config = dict(
    vocab_size=7941,
    activation='swiglu',
    norm='rmsnorm',
    positions='rope',
    init='normal',
    init_std_qkv=0.0235,
    init_std_up=0.0235,
    beta1=0.95,
    schedule='wsd',
    decay_fraction=0.771,
)
Each number is 500 + 50 x the weight over the matrix's rms, rounded and kept within 0 to 999. Layers, rows and columns count from 0. Numbers have three digits each.

# o: layer 4 attention output (transposed), 128x96, rms 0.65, rows 20-31,51-63,83-95,115-127, columns 48-95
# v: layer 4 attention value, 32x96, rms 0.204, rows 20-31, columns 48-95
# gate: layer 4 MLP gate, 256x96, rms 0.414, rows 0-18, columns 48-95
# up: layer 4 MLP up, 256x96, rms 0.464, rows 0-18, columns 48-95
# down: layer 4 MLP down (transposed), 256x96, rms 0.169, rows 0-18, columns 48-95
o51:502515484437517438504507494471557476458478467510571396554490463515567578595502574413413572552475430515511467553424494523478514583484478489501515
o83:422460571464635551493546446434449497467426452389502628456555522498423424456488526449491492435515488498479555400477432508565527514516528473471446
o115:555562403538457464529538557530550575540516503542483501409511549524568508476508477517537503453478501509578495587607518419438463434483525536528576
v20:409498414416533433508509463535431536607480521478572477472575523462491437538529449537582494407470506531496473484511489515550603478452543390394542
o20:467506430560492434493457553526511555502508462514535502579546497499440468465486485595473484562539516551463503426593488447458459589492483490545616
o52:578468491548444547565492482557617589458564601453459493492551467474517561566459556363471500525354469405488532480510520504511601467483507475519444
o84:505514416496552496405564435478460441597487545501458469472529530542493445475557550462552513437484454482476500447506487537534484426518514497396458
o116:434429554527502458570499507448438535446501543507500513498478528455424525469564460497473494525494460575528531601406469553531460440517426488510495
v21:525531490444460533500517480421466481576508483423432472504480567518514510429425477526421467428487530485502553531614531490426474482519521470493499
o21:536463468460562515484424599529539451459425526458544541531441557498538536481487534535550546427514560493573485471412460431508499534402532487506518
o53:421608434499407396543499505465535450499441366526541521498532430585516537517464514535481429489538451513468455598489451452423548568464492594609603
o85:520513560584488464523609460505492603551552444531442515486610542541559482447593511451448376550517515521443556506556515542625434534439479454517369
o117:515456520529562555493348467438507519478506497479470465451487505433467498508473460515554562508509558489584544508476525486501496400540559492458471
v22:519377512503503484497557397497432497536422493463504513546466476520483467595532495500592602460513609493542541485482460441435457497521534531517466
o22:489513526563520587471466447543544526555591513490512497467502442454667510418515547511430404575500503521519428515509485496524481492520455431519495
o54:522565475559510495506536578490463459536521570597514462543523506568519488535504503444535463528574444480493545572519498439507505537500524526587487
o86:505495477477517546530482521567477514502428496434508517502440458430486528476459501553519583478532583544534502495470444528471483454499442552545497
o118:456495529398464457546508514495510433412504480448509538484547563518393542566438397514441481447429495448520500497502584476489539496505505509480487
v23:530423509443618466591480469435394466478493495516434490476439389441515522514546534492442373452546496492461472471529495517407520549477533515497530
o23:380505552499458520468510589523501464475527408477546485471500527460560451425501532482478569536440470445476513526483575501548449539472480531514433
o55:600553461524486528492478471543547524573385515468452535524582513535478485457508520544508489458541556471508518545581514545416496428453526574471537
o87:484443530445599469514557449462612534501569500481431566481520560520564471544488489473534439466456561501558441532517562471585538531497521481573449
o119:549532486491517529535485521475460464490509592506558514475527440492464540541570484461453583558587422575504569470487396379477503535515484464502524
v24:491482452399526483512478509511599482462456533542414504526559547509569425511477412502532587528461556639452469465438500500532387444541454445515438
o24:553520461587439496597456478606512473510461356526547519557448438554543575479459423608451420474498496523479490535485518463445492538477496513539628
o56:529479452492581531514556492408457479527529519479539496483570555500472484492513479424433522523529561591571552478437541465475516535591555393552424
o88:483441536419388420492469568422573564520557539432529506399548526497433454547539526452570513580447569498457440595444477491517450483474455502509480
o120:468508575487521520498535470471445541508487597618452468591481515504593569502476595509470520424493475482464531465605492641569528507487544497451482
v25:443509462426453474610636563521486510496486573603534467463505508488545485430466581457483567492488550478450498496458504424544391496438534524486506
o25:545535497520547440468448512463475547491424526543463443480516546499515545582526482485487487473494443579484555480477464466542514523531470496593464
o57:505536526395382412549449515484568514464652586378488538445427503424418381511456485531569548525526595521473453604513501429479472452464463531503543
o89:507463461524580584568479546524461452547453457515484452513470547512528535456596499562477533537547529560564540529432540444435537520425493524516525
o121:551498506518417502491513502510579578469459445474495526513561518575474505423450626392503465527468493424561478536560521644492448546413623510456459
v26:471435496449527375637501495572537528433480460554598554490518391511512402513376537429453501474568483478528485490449390576491514513498497607450640
o26:433502531520573514389511430543479578659539485457505509368494513482537547529506414520515546459420503513439500476549533497521500514507473445432424
o58:544518458458424405551502626477528507483466502494538472515508458573464514530528493470552410494512408505462526578509439466501509575453503521507591
o90:547444532570553530574510452439574556405435512549381564590527586489458457474606630439379547551536458417635613575469526502576514394474448482492470
o122:510505485477430487447516474534380454516560517496570506491515488497481490463439503507503535489461558598390508442515480635447445551556496474523506
v27:415468447598573545426558437563510462421496525472531499490455548462527425536533546468438461533481485466436452388498465475419478506568514510466420
o27:472461529518496601532415435481474544494507539544516492468467496519575643526402471534478458477495527487481481519503532617557565395512534487441534
o59:452554500448565472476550559491432489503446556455455480468571517570549453470528506428472497476473415522512568500534475450589404527443506501514440
o91:444464451479511393477561515509530519495566455512579435573477453545438469519455528460521488533394523481522472429547458450493538590425565515526438
o123:603529531487418517517552459526526452536529507541447541509436505367436453451557522486531502519603498490483525497479566537498531455548458508449568
v28:519540504528570541470479543515460436600508581488448538552491490521500591499532522507439513531443484453486451548573434541482498505538570494438508
o28:516573460442478501508559537514491523509525525519562389499457534534508495538521537513414493487518483499524553547519562557554493438514499382527536
o60:482376497543548472420391398531475602536556488469553467452487546494509427520459585462521551497400512455486458421493470451479509450568456542432581
o92:438507554536501506624536558451500488450488490465426575518578438513465519494524433492549526464539502508532522501549529463473512572413533541559431
o124:466496469550487495453451490499529446519417513578510532496467518502508582478534446518519455592432520552470476448433483468463504490515455491473489
v29:533526517477465479443564504456546492517503458531506592507375466408496534478503495468507452470472488555431521389486488612495580462417373550528533
o29:561516503401544452540477541499651576466477591539372461526534557540479420586520521496445547464544490439491599543568527445502533556531394556520473
o61:472599526642500462608564429560493466505461413483505502536481538486428464551579542511577467560501542620541442534450536561477531461387493446514468
o93:455502486405536489514560503527493443542506443524478584484436484514447473456432460530482556486543501463481477577454533593472402495552448507553498
o125:535491494521482567434444478501498495496540598520615446443522430466493506511531538478457485562415445503447483395531439499526456482498556467482544
v30:451437471443616541549545475531632465539551484505463625450478554509543545433540530499525506497508492393436544540525496500536443555457511563535494
o30:512560590402502411413478549450435531485498567469521408497477475545512520513469518402500482492462503487519562497477486463532505480471456495573495
o62:508457434532456430495413482513478540553539493479492507525529448530534557484478507577559520482523560520458466506457521563483441481512598483477502
o94:442502505544551550597499525506517454462514506472521501469509483480501502482518484453614432415515474495513532490527433520463571475534486488461494
o126:473439421594518582456503474501561441512491460555455488554464528500573534476478479571455571503507534527540439489504498539509540533482446541520498
v31:535453477441527478437486521601518515500502460505502444452548426462556453454441510467503500470438584543466567519451395458545471367433587452514466
o31:471526553436468398524480497427555499542422417445511521469513511546469484512551501554414594521479482480493522485385453481465494495594444496463499
o63:512474441502450563522547512522452483471576549493563559598550473459466525511424552501394431537407451508514419555465485527401512559528509538592422
o95:480501524524541426525508507490405595525495447428494432538485457526445521476537507581538488550561568539450535466614492566465476450448440476438599
o127:534506492472511608498449468548574469488486651600543528444455515423554455436489522418634512425508520532586481539539590547603512502446539499510492
gate0:501459521517520501464491538508477467496468543400485520467553487535514508523512471457496469544484531483453493498498511480484512457522473504465458
up0:532478506567538502536543499499505527477482609505465543494538498615464561537506403473555483484479545481525442615464466604612402458554525595589478
down0:434475478486484495479509513553516473455505439386504507507484444468474475540445508517541520475497467515494482464542468465523553419498446444444519
gate1:442597464487512518544569555586461443466493515611468523512604541523532590588408560541557517479474476499533452442516508580472511506583493523521471
up1:564542549440520501508579565476456459632465463458519460499508468544472485452402535503515494506551579427496497443501440541447432498589426570479446
down1:529430517496596505515464527497461452445493481578515456529498489473422453474585448512504593522498481508475464593481490481550633516547606504496524
gate2:528454547533495482552463491521424503426551508555515522522495471450483478458511480512505501551485495430516425562526542570429516478516471562512449
up2:477443451486496493437556532530498587495605432426507494433437430499435567514484497528481480631486549554576505521442518547518375428468549586515548
down2:506563556537488562585457465537520453474482451522476559507512503519483534503498499467444475444460452470495463526514435604500662487478464436542513
gate3:536442428531499433538563503504550467521582540465494553517484475545507575513517564479490426502494442546564389508448580531496501497438585433477499
up3:410545534564458545510517526492453499462479480474539469515514483430507555394470453536410510415586504576559471531469497559500501532409552547473541
down3:487488537468552502486496513461527543485498445628502546481486409558533450602523418550538492489521534440523578535534457454546470458595431566495463
gate4:554395447420461597476467420483445472443433514496476562553482564482495526588510505433514503510496592459426474490473426624444498553443576502524483
up4:542505519459516474447467523487551530487460478441408557419585469471482491504485479516515549429490560566498548455501592415499611467460428450473501
down4:474502468491486493505548523543617518516500436570526466541563505539492634455493518550460463482507386527430472538498434532412465426476473520484575
gate5:508402451495459536514533467595509523515480493537429392489483519560503598577458526507532506576524395501571437550533478694552402458521532585517570
up5:484504448490514528438463557567502442424509510534468496569562478488514539512528497489425503646499495573493487528489550442477512500459575487476454
down5:415505474470461556534476419488533498522471596438476551453501507486539536430435474496601524437515522521525547535527484498483424427489450516462478
gate6:540584498596438495524520502454536476552489506560490519515544545515539508394507539452514461458602523565492452492533586551508485516485467511434467
up6:480487538474494428504643483472626518496482502551407504510465479620464506483524537552420426509490485602583495466501429646504593493474497559545485
down6:478542437524458454537478529547403526423433604491553506438614518390432588548430529439533481543482522507485499476511470534507380510420480498486544
gate7:433488531539538495483561509506537476405496593421476507473524540516505512536415544416510564511419490527527522484557555583471576549500420599506492
up7:469472522525467485473500475467465589521509517477484470570447570559527517533450501503533484570498483533525541494531465482489499484473507458527525
down7:462509479502448500395404455473576525478525508461477551471573495403533514463511459561587502441522525485472528477571399528478481435586438528471538
gate8:444537653514602429569616497502388467537486446505463449541452528562530577442554508431553484489471526483528507478623525550544520482579423598416520
up8:484502479423493513419553470527614622454497617537518476532465444529516430487519529597510431504506474520497574468548542514535478535485508481492484
down8:577412464489575469543455520479512474515459431595549504474531427575393624462503475568461474479527544561413533497531422474433525446527428531512483
gate9:436371479477447502570481532514351556508425563424451529492457374487470528464511431428509516410518662489554482438492504483447470475435508480461479
up9:555475497495543450508528515479554573544543475525567553568473486444475556528482461522574453542472496481436520514497573450461553525485581517522488
down9:500551552543476517494475475492539423532548412491496516528564493530570506465402580564451504451503450440419465470527494632463481515480370521540499
gate10:397504378485563482557505505491480526522438560366447545458533532550575527546436545539598532519473424486515547621434412466540483448475512412474500
up10:511459455419554518548434481450463568546583543546516420563410426555542527516478422513483465423443537557431511565483470493533433545575446559457570
down10:441511470595565500576470513505555511463411465373531503404537590400458542472472552567525580569499441528570432576499516477578500531405465472455571
gate11:456488456440513581502576441448523508468514518403436521569472422502428462510514525526525478468472506540551419570568403487545533454598529443525515
up11:570459459414423562524513511495608483517540482470513512434516508559502587559470489508451559474535519511499415591526451488505436500460460462474601
down11:488488544458519371550472538533515473460329533538503450491468465503436475442529504473499474517423490568499579484489566529464531502474502593544467
gate12:473471467484476479560538487538441520438448588477553446497508457503490541487433513577510586467480518601509481502395496582505437479503412519498463
up12:455529479535486417525525447513418491497478464599455493539478480465468481554557526576507484504478569430511516479470554498461498485527534606448523
down12:518602389493551515545455510513506489519447418570459480567530468494562488511519487500473560456520408542483579499499437573497536491514482521504447
gate13:494405523450428466494471452565531458489478529513463444482501488583513390546476464413474470564494526610411547492513538471523510441471539506454541
up13:453513456405577511502515434559482529480399548593542568501504528509479487515473531494524453479496455481497532469453464382519420479545496552510465
down13:486530469473523519395495502527500462498522514459505479510500465451534467474435499507530484491512464473493494499529468581511473535540457477571531
gate14:548513502475522448506493545520498560468486448446517489515576490475458510464524509510475506462493479464435462316463458551576453547502567473458515
up14:429540459551512428480539535543439501488416419503546443537478631545566478439496509501544572444471573458510466454499532579487477451532429541443526
down14:587362563539511503465433461512495505448489519461491472535514487446469527504442438457588565467468531554406501482474514554528531486585491424479456
gate15:480514467526606487452501461453520541558531527538560513566537506594453521488464516569523494467514557538545417460494554621484536529598460555536456
up15:479445490481539448521566501578410562456483501453454419503498652579483429410368376601588562493447463465466572578435425424456465516515464418444533
down15:535439528563478504493500524524560580389498460496534475546559440469506573510515538454500344570524571475555508508522548529448452534546478522507496
gate16:484433454521509530491605509578498476580530496426443436488509567477665496539555424532532518472498434570530470517573564555524520419512539448507481
up16:542522521507569425458600553630441447556482539468548524477516497517542505579452516388485464330527524464555484334527424438351555509471598446443525
down16:513543470443485567453416505467451465389455451581499445517499463498437511526505518534510491549514517475459435501492411572557483482508501634523457
gate17:515528481532468547465501457509501543462520504558514540463501500542430487539419515501470517517478469460549461452535461549480485484463516566517482
up17:521461504480544488473527453545459533521520454480431563568480572435444458477516539472516553461528491534444503500516542582480414528489487439536493
down17:454520560473446508465494486562467499503536523418528559495520472529595538457424437549506535508511504571423498559547452468478471418631433535494523
gate18:527577549495554493494483541567463511355628353446618462505524513544506482508472531407508514531451566430534469568526448494538539467522515459501452
up18:588468484512500503534482539532380537570548476436495563451403508547555492466493524458405482491468506531545528460526470441532460438475466537571463
down18:455464456551498531470522535509452506417556466472527450466510514471496466570511470524621562484489440377477506537481525552494572490505573438410530